Weights of a small transformer language model.
Training: a variant of Adam for these matrices, 145M tokens.
Each number is 200 + 20 x the weight over its row's rms, rounded and kept within 0 to 999. Layers, rows and columns count from 0. The size before them is the row's rms in percent of the matrix's.

# down: layer 5 MLP down (transposed), 704x256, rms 0.0511, rows 137-171, columns 64-127
# gate: layer 5 MLP gate, 704x256, rms 0.0579, rows 138-172, columns 64-127
# up: layer 5 MLP up, 704x256, rms 0.055, rows 138-172, columns 64-127
down137,102,205,191,155,209,203,187,225,184,193,217,133,181,193,196,218,210,205,202,178,198,207,209,182,198,177,186,240,193,185,205,218,199,182,174,205,238,244,203,197,229,212,170,210,212,205,218,204,219,184,235,199,207,181,186,202,244,206,225,184,192,211,177,203,207
gate138,095,227,180,214,240,182,175,199,202,192,207,218,200,207,243,226,203,182,205,221,207,190,217,198,154,235,235,224,234,203,155,171,200,193,167,217,220,173,228,203,207,172,204,222,209,178,206,208,231,160,214,224,200,209,227,184,191,206,168,223,210,182,215,186,208
up138,099,197,237,189,189,205,178,207,205,208,172,221,194,233,215,214,192,195,209,191,202,219,214,220,197,183,199,170,227,200,175,169,205,225,191,201,241,199,191,201,186,201,209,213,214,184,177,209,200,202,217,209,169,200,195,190,208,175,213,224,206,214,171,179,169
down138,097,221,218,192,256,221,233,200,174,194,190,226,183,210,188,215,183,210,180,214,218,188,186,216,181,162,195,217,241,177,200,201,212,193,203,185,218,212,210,197,188,212,209,192,224,197,205,209,194,226,197,225,222,226,218,194,183,227,174,199,205,208,204,196,190
gate139,106,213,212,148,205,208,186,172,220,206,181,209,204,203,171,223,170,196,212,227,185,223,190,202,183,214,185,237,209,168,230,183,199,148,196,235,195,190,204,214,194,192,181,202,213,189,190,179,191,245,196,216,187,206,223,234,201,231,181,211,172,220,205,193,225
up139,103,210,185,212,183,194,191,186,209,184,220,205,209,200,208,227,221,206,165,186,223,169,203,198,151,197,192,227,215,156,223,197,193,168,169,185,233,184,184,233,205,198,190,196,194,188,211,181,171,210,186,189,202,206,175,192,173,191,194,199,163,198,197,183,215
down139,103,207,182,187,194,188,214,185,193,221,185,198,180,192,198,212,230,165,175,230,214,165,195,193,223,206,224,211,202,212,184,162,253,216,207,220,211,177,202,189,234,233,204,211,196,215,177,202,195,208,221,222,180,193,190,229,205,182,202,189,198,161,185,191,184
gate140,103,210,193,209,177,203,183,219,188,255,217,185,184,203,239,183,189,203,187,194,205,231,201,205,189,216,170,202,207,176,182,216,204,220,204,215,185,189,194,229,188,173,222,167,187,227,230,226,204,224,215,219,187,179,249,242,215,181,221,207,214,221,203,177,178
up140,107,173,200,197,180,189,216,227,202,200,179,208,208,185,178,187,213,198,228,217,167,172,203,166,196,222,206,180,198,228,176,192,191,188,181,186,239,196,207,169,203,177,193,189,220,152,208,167,191,169,152,189,192,230,180,153,188,209,212,211,196,242,197,234,206
down140,110,195,211,189,196,163,210,198,224,203,173,190,203,202,197,190,211,207,201,231,207,205,205,218,181,199,179,187,200,163,189,185,182,175,212,186,177,167,217,224,182,203,209,211,224,184,215,175,229,198,192,201,183,185,228,201,174,204,183,166,225,227,201,204,182
gate141,099,228,215,190,210,187,207,190,210,213,197,202,214,199,193,189,206,215,197,199,193,198,217,190,210,204,214,191,199,174,204,194,217,207,201,208,203,214,206,210,189,174,181,181,201,217,208,168,208,192,154,182,199,224,180,191,235,206,249,229,196,164,195,211,207
up141,106,201,188,204,193,220,184,203,181,199,199,203,196,217,216,209,202,232,177,196,146,213,198,178,161,205,184,217,157,208,204,183,203,190,169,200,205,206,222,198,186,219,185,182,178,203,173,214,180,215,217,210,168,193,214,249,165,157,189,186,181,226,184,190,194
down141,107,221,200,202,187,161,200,203,181,211,195,145,190,164,182,181,183,190,208,212,189,242,201,178,170,211,220,167,219,158,187,200,205,233,195,191,202,208,235,231,211,215,174,225,189,227,185,206,189,170,137,215,218,220,187,249,194,147,187,208,219,209,212,190,219
gate142,099,186,203,220,198,211,207,204,205,165,211,193,205,187,205,212,214,237,199,169,215,205,195,231,214,185,201,186,206,217,199,198,193,176,182,194,169,205,165,218,226,237,196,194,171,228,167,181,198,203,197,235,202,224,206,179,163,196,204,226,218,225,197,219,187
up142,102,187,183,207,205,218,206,177,271,186,203,199,183,198,155,184,223,191,225,185,210,210,205,169,219,207,231,214,202,221,201,236,162,186,202,180,191,195,190,170,181,232,202,211,187,210,196,213,170,229,172,198,211,197,210,221,199,198,179,204,222,201,189,177,236
down142,098,239,213,211,195,175,155,208,234,218,212,214,216,190,207,206,229,190,174,197,158,211,180,186,199,174,202,175,174,205,198,221,206,199,215,202,215,204,210,199,203,203,177,173,199,196,182,171,209,180,181,194,181,200,241,182,201,222,181,201,190,205,216,216,181
gate143,093,197,195,227,190,216,184,185,189,179,198,189,186,222,196,224,236,202,182,193,204,198,209,222,188,185,212,187,208,231,203,185,215,173,213,232,200,161,206,218,219,211,204,193,193,208,183,220,191,193,213,170,165,217,195,185,183,193,238,211,198,203,220,190,200
up143,097,241,183,231,154,211,197,189,208,191,196,194,234,170,167,170,201,182,174,157,180,209,250,212,193,190,173,220,220,208,187,168,223,219,176,170,177,176,218,195,218,221,180,167,211,235,203,205,206,182,204,187,170,190,184,217,225,202,194,201,165,176,185,248,189
down143,096,207,219,175,220,215,180,210,216,203,217,211,173,226,205,222,194,212,198,207,230,214,206,233,216,213,177,198,220,175,182,270,205,212,177,180,190,246,201,212,142,189,209,203,187,178,200,171,205,178,222,217,199,220,210,149,176,197,204,222,205,197,214,184,233
gate144,107,176,197,209,174,209,178,238,209,191,194,198,219,182,205,214,203,245,202,192,155,195,202,239,186,205,206,201,194,207,176,206,186,178,233,203,170,188,233,184,195,182,219,181,201,198,186,209,227,201,176,188,194,202,193,204,182,206,196,184,174,217,209,177,175
up144,106,191,197,232,188,202,199,216,232,193,181,206,200,199,178,224,241,169,252,209,210,178,208,220,209,208,177,210,178,213,212,208,216,190,205,156,160,223,235,229,232,205,197,220,189,222,171,203,183,229,155,228,194,189,208,192,190,208,207,227,178,200,194,197,183
down144,106,203,173,206,183,233,210,183,192,197,203,158,161,210,171,227,199,219,192,164,220,214,221,244,193,226,193,180,207,181,221,171,176,179,185,161,202,153,173,208,197,220,221,201,231,205,191,208,210,177,201,222,202,206,233,185,168,195,205,221,185,178,182,204,196
gate145,115,201,179,175,238,243,191,150,197,209,181,198,206,169,161,203,199,190,203,201,193,184,214,210,186,226,198,234,215,212,214,191,216,216,194,203,181,200,234,195,191,220,207,198,212,194,203,225,227,186,224,206,177,179,174,180,189,197,176,174,179,200,156,228,185
up145,106,186,205,212,179,182,212,206,213,190,198,165,195,194,215,198,201,205,186,165,234,201,208,172,211,192,148,206,205,188,200,191,197,192,184,153,195,234,181,176,232,221,195,198,228,212,213,199,205,207,184,219,215,199,197,205,200,204,184,153,184,200,171,189,236
down145,105,183,203,202,160,209,208,196,210,188,184,158,202,216,223,213,195,172,161,200,214,198,173,182,197,189,201,176,164,213,203,218,210,178,176,209,236,193,195,181,214,227,216,210,204,201,196,181,189,196,176,202,184,233,174,183,203,216,193,202,206,184,209,214,172
gate146,098,189,211,173,239,206,184,221,229,207,180,198,212,194,197,217,199,187,190,209,235,206,181,192,181,194,205,213,177,217,208,248,187,235,231,200,219,194,206,196,181,209,203,237,204,191,238,183,211,212,196,197,176,208,197,222,185,200,207,153,191,178,212,192,185
up146,099,220,171,201,173,216,195,201,209,167,218,201,193,212,174,215,189,204,184,202,175,217,213,163,207,219,193,199,234,230,203,166,233,186,207,176,181,204,176,190,204,194,192,154,197,176,188,190,199,212,196,209,204,185,196,201,194,209,208,207,215,223,230,197,222
down146,101,174,178,194,147,200,205,184,202,197,211,208,208,214,189,230,195,194,231,181,213,205,230,183,176,214,194,191,223,193,152,150,228,202,202,214,185,243,220,222,157,158,224,198,174,220,193,204,206,184,194,216,190,179,180,223,191,192,165,232,176,193,206,206,218
gate147,096,183,213,218,172,220,211,204,225,204,216,213,198,189,223,222,198,216,210,205,189,179,161,216,178,209,209,210,192,175,188,214,208,199,194,243,180,200,204,218,211,200,192,209,198,182,200,217,200,175,220,182,230,189,173,179,162,228,218,182,188,212,151,229,179
up147,096,211,201,198,183,186,228,202,205,232,194,204,208,205,223,243,229,201,193,213,220,182,177,204,211,179,192,179,168,184,211,247,216,219,204,214,200,199,162,211,197,181,201,215,193,236,217,208,184,149,209,197,224,213,196,203,176,232,195,177,184,244,185,226,204
down147,093,172,203,203,162,192,202,193,153,210,209,234,169,217,211,228,211,195,186,223,201,200,194,197,190,184,177,162,198,207,213,193,213,192,190,187,206,222,202,203,208,216,218,212,194,259,185,191,230,201,183,210,227,221,223,189,206,190,214,200,183,176,223,192,243
gate148,089,195,210,210,229,214,197,240,186,192,186,205,212,183,217,177,209,201,205,227,199,194,185,185,185,182,230,209,220,198,216,194,209,184,166,225,196,206,226,180,189,199,225,192,179,215,215,203,195,161,184,173,217,170,176,271,214,217,230,196,222,197,207,210,201
up148,088,211,192,197,159,168,191,195,181,149,213,200,159,189,199,211,175,216,194,178,209,224,196,193,192,214,224,189,160,188,192,161,188,199,231,184,195,194,195,208,170,202,206,198,226,185,180,171,164,218,218,187,219,208,194,168,149,190,196,173,189,220,179,165,244
down148,088,211,191,183,205,191,191,232,189,203,189,203,185,170,204,218,183,218,216,193,193,197,151,203,197,184,203,193,209,196,195,214,195,178,208,185,225,268,226,208,179,184,187,207,207,196,190,147,187,211,188,191,188,204,191,215,201,209,212,194,213,177,192,193,225
gate149,095,219,204,210,198,198,206,222,213,201,212,197,201,191,183,189,212,210,210,226,222,217,189,216,181,218,246,190,177,196,184,199,193,207,195,181,228,217,195,204,201,191,232,215,211,150,210,215,219,203,223,165,213,207,213,204,227,216,206,217,210,213,179,181,185
up149,090,215,195,177,221,186,196,194,219,192,223,225,227,231,167,186,224,216,207,214,202,197,204,197,162,187,212,209,177,210,204,200,188,215,197,175,233,221,181,203,215,204,201,189,220,175,213,217,234,188,230,191,195,219,207,197,234,233,211,243,202,194,183,190,164
down149,090,213,178,175,195,204,202,168,183,197,197,242,192,191,212,227,150,166,196,199,176,210,223,188,166,178,180,205,204,185,215,180,188,163,165,211,180,205,192,192,183,191,163,212,202,195,210,199,218,215,207,230,203,209,220,177,219,185,204,184,205,189,211,202,200
gate150,102,180,211,238,220,172,220,197,208,220,194,201,221,198,197,193,207,188,210,212,146,186,189,201,192,191,209,147,199,214,182,205,198,187,221,192,204,207,188,189,203,243,194,178,228,199,197,191,187,180,212,178,206,194,168,197,181,206,237,195,177,189,214,221,219
up150,106,198,181,174,196,196,152,191,225,191,214,207,205,211,207,239,233,196,200,201,176,210,181,233,244,212,172,164,234,229,201,195,203,168,201,168,199,197,219,196,195,176,208,158,199,198,212,194,177,213,200,182,218,211,217,190,191,197,174,229,188,191,204,194,209
down150,105,211,198,178,187,204,225,181,209,191,209,214,197,166,213,198,206,182,182,163,228,175,222,197,181,185,229,203,180,227,229,175,187,223,198,214,199,217,200,228,213,238,208,179,200,185,209,210,217,212,197,217,189,142,180,208,224,191,151,190,207,174,198,201,213
gate151,102,182,195,164,188,202,205,246,154,209,213,189,211,212,175,183,186,217,190,195,181,219,185,211,190,198,195,168,218,221,194,230,208,240,209,204,194,184,190,172,188,174,181,168,200,210,217,219,219,182,191,172,221,207,207,203,204,186,208,189,186,231,212,201,152
up151,102,243,178,162,173,191,201,202,196,203,176,230,178,191,172,207,216,220,185,190,208,175,206,184,166,199,188,210,213,197,193,195,216,202,200,202,218,188,192,205,160,196,207,190,205,176,186,227,196,203,193,182,232,230,205,187,203,197,192,248,239,204,196,153,214
down151,104,163,212,191,215,179,214,202,187,180,213,135,209,208,199,219,198,182,206,161,220,214,199,237,175,209,257,208,210,217,175,175,204,190,178,195,202,177,185,208,206,213,202,212,200,210,191,171,190,217,205,209,227,227,200,199,213,198,206,194,178,168,199,201,192
gate152,096,217,216,212,212,218,174,215,189,224,216,190,204,189,240,182,206,199,204,184,219,228,173,199,227,222,221,227,201,210,205,202,194,200,228,239,180,204,177,215,167,201,188,185,240,177,197,214,194,189,216,208,181,182,195,230,189,191,254,192,204,217,205,182,188
up152,102,199,161,193,199,223,201,188,218,203,151,211,183,201,186,204,197,208,212,196,166,235,234,205,183,177,184,199,208,193,151,198,196,199,176,228,207,173,245,163,200,231,215,221,191,196,217,177,195,225,166,224,193,210,192,205,204,186,152,210,200,173,183,201,178
down152,100,208,155,222,180,219,198,218,215,198,202,200,181,181,157,186,195,221,196,223,210,239,160,193,229,198,202,215,210,201,177,193,217,176,201,200,245,260,193,214,198,219,171,212,211,196,225,167,177,189,208,192,208,195,177,205,178,186,178,208,191,209,203,223,193
gate153,103,200,207,230,232,192,204,188,179,175,209,180,192,191,215,190,181,216,206,237,192,171,190,220,179,198,221,183,229,203,215,181,212,184,203,192,224,213,204,203,189,198,228,206,180,200,210,189,239,215,174,171,205,196,184,215,229,213,225,204,225,211,192,203,180
up153,097,237,217,249,216,207,225,193,189,171,212,207,213,217,181,210,220,186,196,191,213,201,221,142,212,173,212,210,157,209,188,203,181,225,191,221,200,205,199,190,188,201,176,174,207,185,176,198,182,182,218,224,223,173,193,210,198,168,195,176,182,209,213,193,218
down153,098,225,175,217,201,225,180,203,180,211,234,255,214,188,211,187,182,220,217,205,195,197,199,174,200,220,180,185,182,202,198,199,210,217,196,206,234,250,217,190,187,201,210,208,183,229,178,192,174,162,188,200,203,222,188,221,225,227,209,240,210,163,201,197,224
gate154,110,203,191,201,166,196,217,225,218,205,182,188,235,212,171,192,155,221,181,229,186,212,228,199,185,220,232,201,189,203,240,194,192,187,178,193,204,182,180,185,201,232,216,192,164,180,165,206,170,162,206,234,244,192,213,202,195,199,190,190,198,177,202,196,277
up154,103,189,199,202,207,227,222,198,202,209,196,200,168,225,192,189,201,236,182,190,228,199,180,171,185,183,234,181,192,168,211,184,188,190,205,177,205,204,190,210,198,198,187,179,150,190,194,210,191,207,199,253,200,176,202,194,196,226,194,207,209,241,203,175,251
down154,105,186,209,190,190,201,214,172,178,213,200,189,220,162,195,200,205,224,188,181,221,191,184,208,202,215,199,199,186,203,183,234,204,197,201,204,210,198,195,196,203,170,177,219,220,157,165,218,187,222,252,199,213,225,174,208,191,211,182,178,243,219,203,188,176
gate155,096,214,139,211,211,215,230,198,190,232,181,198,216,198,203,196,212,197,182,193,184,156,215,198,202,209,215,200,192,205,192,242,210,194,216,219,206,179,207,178,197,203,240,204,209,178,226,172,183,189,198,183,220,223,197,226,205,200,197,172,208,189,214,184,233
up155,098,173,166,216,209,190,173,223,208,222,160,158,182,206,196,205,178,212,219,206,177,189,187,214,207,227,179,204,176,209,199,229,200,187,221,256,219,231,195,233,186,176,213,187,219,212,192,210,173,208,193,215,198,236,211,217,192,222,206,184,190,199,200,223,206
down155,097,183,204,189,204,249,169,185,189,223,200,208,172,177,216,223,205,183,206,186,223,232,185,185,203,202,197,227,201,187,204,193,178,184,207,218,191,186,188,216,201,198,204,188,211,199,170,194,213,188,205,217,177,185,214,186,204,178,171,213,165,203,212,161,169
gate156,097,198,196,204,154,210,194,225,166,209,239,174,195,164,196,192,199,199,201,192,204,180,165,210,204,174,209,216,188,163,224,183,186,238,217,220,191,203,225,216,182,202,212,204,211,201,199,177,199,172,195,180,197,217,208,173,153,215,185,223,194,194,220,160,171
up156,096,150,212,185,187,223,177,226,213,233,211,193,216,203,222,221,194,186,218,191,202,192,161,219,230,198,208,212,179,200,239,215,167,169,248,239,205,203,193,232,178,185,197,185,189,213,201,174,201,221,165,198,197,226,181,194,243,197,203,216,211,174,192,199,178
down156,097,195,199,198,221,212,200,149,193,220,158,205,193,185,209,214,187,167,192,210,180,224,185,177,155,221,207,170,208,201,223,235,216,184,219,153,253,189,219,205,181,183,215,188,214,230,186,213,181,199,217,213,200,207,215,224,239,223,215,179,221,216,209,215,191
gate157,097,177,210,207,206,197,209,209,194,191,201,215,201,222,189,207,210,193,212,158,195,203,199,196,199,182,198,187,188,263,167,210,223,190,228,187,198,235,200,202,173,216,200,186,181,198,165,167,212,213,222,186,206,209,234,165,208,203,193,213,230,214,206,244,204
up157,100,249,186,193,209,215,161,164,202,178,183,193,208,190,219,208,166,187,174,196,195,178,228,180,197,153,184,223,218,173,218,213,222,202,197,158,218,178,189,185,210,200,169,195,211,219,217,200,198,222,205,207,218,204,215,199,218,174,215,176,190,182,215,203,202
down157,101,199,181,168,186,183,188,172,184,185,199,177,216,190,177,195,201,224,223,207,209,190,243,175,217,215,211,209,187,183,194,192,189,216,211,222,201,190,189,181,186,213,208,204,164,209,232,198,201,159,164,211,197,179,218,202,190,178,196,216,236,225,196,189,190
gate158,107,203,180,215,200,199,216,193,213,215,185,169,182,202,178,194,173,218,181,206,194,214,190,244,189,222,205,192,221,200,199,186,146,198,190,169,226,194,196,225,207,206,180,191,188,193,211,157,212,185,185,216,186,231,173,196,169,170,184,198,188,194,215,216,197
up158,103,198,156,159,202,201,219,171,209,196,205,206,198,207,187,201,196,196,181,184,204,211,236,213,181,218,158,250,231,185,179,189,213,162,220,237,195,187,218,164,201,190,185,232,206,195,184,203,192,223,212,192,226,219,174,174,187,227,220,225,207,215,217,229,207
down158,103,231,210,213,189,190,203,214,149,209,204,169,191,196,231,187,223,198,215,178,239,199,231,213,179,180,199,223,179,216,225,208,189,190,204,205,154,202,233,196,212,178,218,178,207,216,188,181,197,192,196,212,207,217,178,224,238,209,187,185,192,211,177,178,208
gate159,100,200,175,213,217,174,244,221,197,209,203,218,188,167,171,170,196,194,203,228,181,169,181,204,192,211,210,228,225,224,196,193,222,227,222,230,201,203,236,183,217,196,190,193,183,189,171,191,179,225,195,207,192,227,191,181,191,223,197,230,199,200,195,216,184
up159,107,173,190,202,190,144,166,230,173,193,190,168,203,228,237,204,203,188,166,219,185,184,183,183,218,165,173,168,214,247,233,201,195,204,213,216,188,183,187,176,194,236,184,197,205,176,173,186,213,195,208,197,223,195,193,183,156,180,218,211,193,169,201,178,221
down159,106,221,172,199,202,227,207,220,203,167,218,192,252,164,189,167,174,189,181,177,216,225,202,200,225,197,217,201,203,202,230,223,231,191,193,186,200,250,175,232,202,195,185,203,225,220,180,243,176,222,182,197,193,176,232,199,217,220,177,199,194,208,201,227,203
gate160,098,194,186,200,190,199,243,208,229,198,212,228,204,197,215,210,153,166,161,200,203,167,192,218,183,226,211,196,209,209,224,212,184,168,228,169,224,229,194,177,205,176,213,174,206,191,207,219,220,231,212,209,212,212,208,198,198,189,222,179,189,165,205,193,187
up160,097,212,226,205,179,197,154,224,212,216,220,189,179,191,229,189,200,239,204,216,195,215,188,220,195,167,184,209,215,183,199,201,212,243,221,213,196,209,182,204,174,189,173,171,184,200,168,197,201,197,201,210,154,221,191,180,185,195,238,200,219,230,205,189,190
down160,096,213,201,225,220,190,190,203,195,208,163,181,147,204,184,202,175,165,193,177,210,212,221,172,207,225,200,163,180,202,217,212,225,211,202,178,214,217,194,198,173,188,189,206,218,185,207,225,204,188,156,196,208,199,191,212,235,202,213,207,187,179,207,166,181
gate161,099,215,227,196,195,202,211,174,195,220,165,186,192,193,185,224,202,197,215,211,193,215,194,165,207,188,176,195,216,189,214,203,178,182,225,191,226,208,194,222,191,230,218,194,151,208,184,184,167,207,159,220,225,190,203,255,198,179,203,188,230,198,181,194,216
up161,099,204,254,211,209,192,228,167,178,224,184,190,205,196,225,218,196,222,218,217,207,209,196,175,260,216,233,224,189,200,261,214,199,212,171,195,202,182,194,218,170,195,219,169,192,184,193,198,174,196,184,241,198,201,192,185,206,229,191,188,206,217,186,206,186
down161,093,218,191,189,194,191,198,202,211,197,223,234,200,221,218,188,229,216,190,236,208,168,182,235,177,207,174,199,202,178,182,175,200,239,194,180,220,210,190,176,193,159,198,202,213,184,265,204,233,203,175,187,186,235,163,148,192,210,216,229,202,193,232,219,179
gate162,108,205,212,200,197,201,194,189,186,223,178,201,209,202,195,233,158,215,210,200,185,235,234,182,191,206,224,167,220,182,190,170,240,198,200,218,189,211,233,193,198,184,197,179,184,193,211,203,155,208,198,202,221,168,200,228,192,197,174,176,177,191,192,222,192
up162,107,175,220,211,230,208,182,207,195,190,212,189,160,202,226,200,174,197,213,157,187,221,161,186,181,206,195,234,198,159,187,162,200,169,215,234,213,192,181,191,207,208,213,191,186,171,201,224,172,167,206,186,192,214,202,195,173,194,196,234,234,228,209,192,212
down162,107,210,222,221,215,200,189,189,205,203,225,193,184,166,176,231,197,179,202,222,219,213,221,192,199,206,198,195,214,197,224,187,196,182,187,193,212,221,219,189,191,227,212,205,179,202,227,193,188,201,171,220,200,195,205,219,204,194,168,206,203,166,223,197,174
gate163,103,193,193,193,196,168,211,201,159,199,210,174,201,199,233,210,209,245,214,172,173,229,202,185,172,203,190,167,220,186,206,184,223,184,174,232,184,180,200,197,179,221,197,198,214,175,179,195,199,197,217,218,165,226,177,191,207,170,203,150,157,172,201,182,182
up163,103,223,195,213,197,184,208,195,209,231,194,219,215,214,181,198,175,221,216,214,178,208,230,155,211,183,191,228,214,205,220,178,208,216,179,213,210,211,197,194,177,179,199,180,152,208,187,210,199,214,198,212,200,186,184,215,205,219,196,199,194,202,191,210,204
down163,100,194,214,203,211,216,212,191,183,217,171,195,182,151,181,205,219,236,234,199,177,178,231,187,184,211,209,246,211,203,195,183,187,180,193,223,184,203,193,247,201,187,164,212,230,199,212,179,220,224,173,204,207,212,216,216,199,197,201,189,188,221,181,210,223
gate164,092,200,168,197,214,193,218,198,228,193,204,172,184,196,209,199,227,183,187,208,192,200,207,192,192,211,170,203,225,182,193,213,193,199,215,177,186,197,226,232,196,203,173,223,164,196,197,191,217,223,223,222,204,206,197,217,189,205,185,195,216,210,196,222,190
up164,089,192,197,176,176,193,188,212,203,187,207,198,220,179,200,206,193,171,206,196,170,235,166,175,188,193,229,227,234,198,188,173,193,185,186,211,228,213,168,203,205,224,210,171,227,183,208,228,187,182,217,200,204,200,186,195,199,185,227,184,155,193,206,188,196
down164,091,202,207,180,166,189,243,215,247,148,222,137,215,183,218,177,175,201,181,212,187,198,184,202,200,201,205,201,185,219,205,206,212,194,178,215,236,192,187,188,230,209,203,179,209,180,214,205,188,224,175,179,188,205,215,208,178,186,184,196,188,203,197,221,207
gate165,108,240,180,161,211,250,177,239,218,214,176,215,234,192,187,210,182,229,190,209,170,203,203,178,229,185,185,184,215,199,156,194,175,215,192,207,173,227,215,193,203,181,227,207,200,206,181,192,200,195,194,180,196,209,171,214,208,197,185,174,211,212,200,244,187
up165,108,229,209,198,229,212,216,166,235,150,204,180,211,194,222,186,196,199,200,229,191,213,211,189,211,212,173,214,238,191,238,175,198,215,195,231,212,205,203,201,171,187,207,198,204,189,208,209,191,206,189,188,195,171,214,221,182,172,176,203,183,210,218,203,208
down165,107,196,195,211,209,241,182,187,156,220,210,216,185,222,172,193,175,210,176,204,197,224,174,193,196,181,188,180,183,210,218,191,209,251,197,201,216,185,224,238,233,177,190,185,205,173,200,232,197,202,196,219,222,207,203,209,197,212,216,208,191,184,236,210,221
gate166,099,219,212,200,196,176,194,188,204,172,193,228,220,168,207,180,182,225,199,209,190,194,225,206,181,202,237,206,210,212,242,161,228,203,219,213,214,205,193,221,172,212,192,176,185,190,159,205,176,200,190,189,186,178,211,182,188,166,222,212,226,189,179,191,204
up166,103,217,234,192,204,148,210,189,201,188,202,224,220,213,187,214,206,171,196,162,194,192,208,223,203,215,188,160,183,178,175,211,198,191,178,197,204,219,221,162,216,182,217,207,218,205,170,207,200,215,178,204,225,229,179,196,177,219,209,189,199,219,216,232,205
down166,104,234,191,194,210,197,235,215,203,185,207,240,211,184,211,230,175,209,227,230,187,185,177,221,195,197,180,153,207,167,201,186,202,220,174,190,202,187,221,207,221,166,231,182,177,198,176,216,207,203,181,201,177,234,221,224,220,195,218,200,206,178,195,186,180
gate167,100,215,173,199,181,229,226,242,212,191,197,184,183,205,234,210,153,205,203,203,223,173,191,194,193,199,215,187,190,215,228,207,227,184,171,183,184,240,190,181,211,196,188,200,167,208,179,193,187,179,224,208,204,178,236,203,213,169,251,165,185,214,185,217,218
up167,094,225,228,201,209,181,168,178,211,190,201,187,211,193,154,201,212,208,211,169,173,224,219,203,201,217,190,233,224,172,185,188,184,178,233,186,191,166,234,198,199,215,223,223,233,174,196,216,207,192,196,176,192,212,174,199,181,184,176,230,183,183,199,216,204
down167,095,201,183,228,224,226,203,200,225,191,192,243,210,199,194,179,171,197,184,176,207,238,198,195,148,218,207,212,213,239,184,178,197,159,199,198,207,192,191,211,172,214,186,200,211,198,173,177,199,164,195,186,214,153,202,236,209,218,229,186,220,206,227,192,220
gate168,093,188,182,214,184,172,166,208,219,160,219,184,188,200,205,162,159,200,199,197,187,206,230,215,198,253,194,241,218,175,199,184,192,198,218,207,197,196,197,238,202,213,230,193,179,160,158,193,191,216,201,206,183,176,203,200,209,202,212,217,225,220,196,207,200
up168,096,188,181,174,174,228,225,209,192,219,209,210,208,177,215,207,199,214,208,229,209,209,176,185,215,187,233,164,174,221,206,204,217,209,187,205,205,194,226,240,174,194,193,215,193,178,202,211,186,175,231,203,193,219,217,207,173,194,222,193,197,175,181,214,207
down168,095,202,178,186,195,186,175,173,220,199,207,178,222,192,199,178,188,212,186,181,209,186,179,194,223,197,216,222,233,160,203,213,211,190,184,229,192,217,229,190,203,235,226,187,172,193,222,215,194,201,199,213,224,206,173,195,203,159,192,169,202,187,176,204,188
gate169,099,201,214,228,221,181,184,213,239,204,204,152,190,196,197,199,210,214,210,167,187,171,187,195,168,209,219,215,231,196,199,211,204,199,219,213,217,228,235,210,183,242,209,195,214,195,202,175,183,277,190,204,220,170,196,223,204,203,222,176,212,167,181,185,184
up169,089,209,205,207,252,167,194,168,226,226,202,182,182,209,214,209,220,210,193,171,180,163,181,187,211,213,202,179,213,203,192,215,181,208,218,205,219,209,202,228,171,204,177,182,206,223,213,184,187,256,202,217,203,193,188,202,218,210,199,178,220,178,196,177,183
down169,093,195,176,182,232,176,170,199,201,214,164,188,210,196,212,177,184,218,192,180,179,178,198,209,208,222,191,174,172,202,208,220,230,209,191,196,224,205,184,198,229,185,173,165,167,199,238,198,209,175,202,214,209,214,163,165,191,201,195,225,224,203,177,217,206
gate170,098,211,190,217,176,177,242,200,166,207,185,172,217,176,196,171,214,217,213,197,169,197,203,202,226,215,205,165,177,196,171,212,198,208,195,253,202,189,185,211,208,238,192,193,225,189,207,203,211,207,191,188,214,211,194,228,177,221,209,159,193,198,180,183,185
up170,090,201,178,199,184,216,180,206,220,174,203,214,176,234,205,199,176,213,193,200,208,184,206,202,159,202,221,191,176,204,191,190,210,223,201,158,180,228,226,171,175,156,219,215,156,189,208,193,192,163,201,181,203,194,226,214,191,178,222,215,210,209,196,188,190
down170,095,215,176,188,191,211,223,217,172,195,201,177,187,161,212,228,176,201,197,184,171,164,208,217,200,202,183,160,211,193,186,175,200,230,193,200,178,184,190,192,171,217,183,198,192,221,204,208,166,216,197,219,202,227,187,217,181,205,235,204,200,194,237,180,209
gate171,099,209,174,206,217,182,231,181,215,177,215,209,187,210,259,206,162,175,203,221,227,179,195,235,226,173,211,172,228,224,202,205,193,190,173,196,197,224,202,199,207,215,217,203,162,229,174,219,192,196,207,197,199,176,202,199,165,171,234,199,206,180,195,192,193
up171,096,222,190,207,184,187,201,202,182,189,178,214,194,216,209,181,219,204,214,208,223,159,208,178,199,222,207,192,191,187,169,200,200,237,219,211,206,210,231,178,189,204,215,180,163,185,197,202,196,219,192,218,206,211,220,186,222,199,193,203,166,199,204,207,170
down171,096,214,218,230,252,187,218,210,202,263,209,200,194,193,223,226,220,189,220,199,184,199,202,226,211,173,196,196,222,192,183,195,189,235,194,165,180,211,218,227,219,209,188,192,185,206,193,213,193,203,177,228,215,211,175,151,220,206,177,211,201,197,215,184,218
gate172,093,186,213,214,211,196,178,231,214,204,221,186,193,196,171,161,237,213,215,211,205,192,202,187,191,191,195,194,227,199,240,205,227,199,212,214,202,226,206,188,223,176,152,218,179,179,205,201,200,176,184,182,230,173,161,220,168,190,189,207,184,187,165,160,210
up172,097,192,208,228,206,218,255,226,184,221,174,204,205,185,186,224,225,217,189,207,205,182,187,145,198,220,206,160,166,184,187,216,191,211,185,171,180,200,163,156,226,199,203,227,202,229,186,185,188,185,205,146,186,190,210,214,206,206,244,204,209,193,204,219,232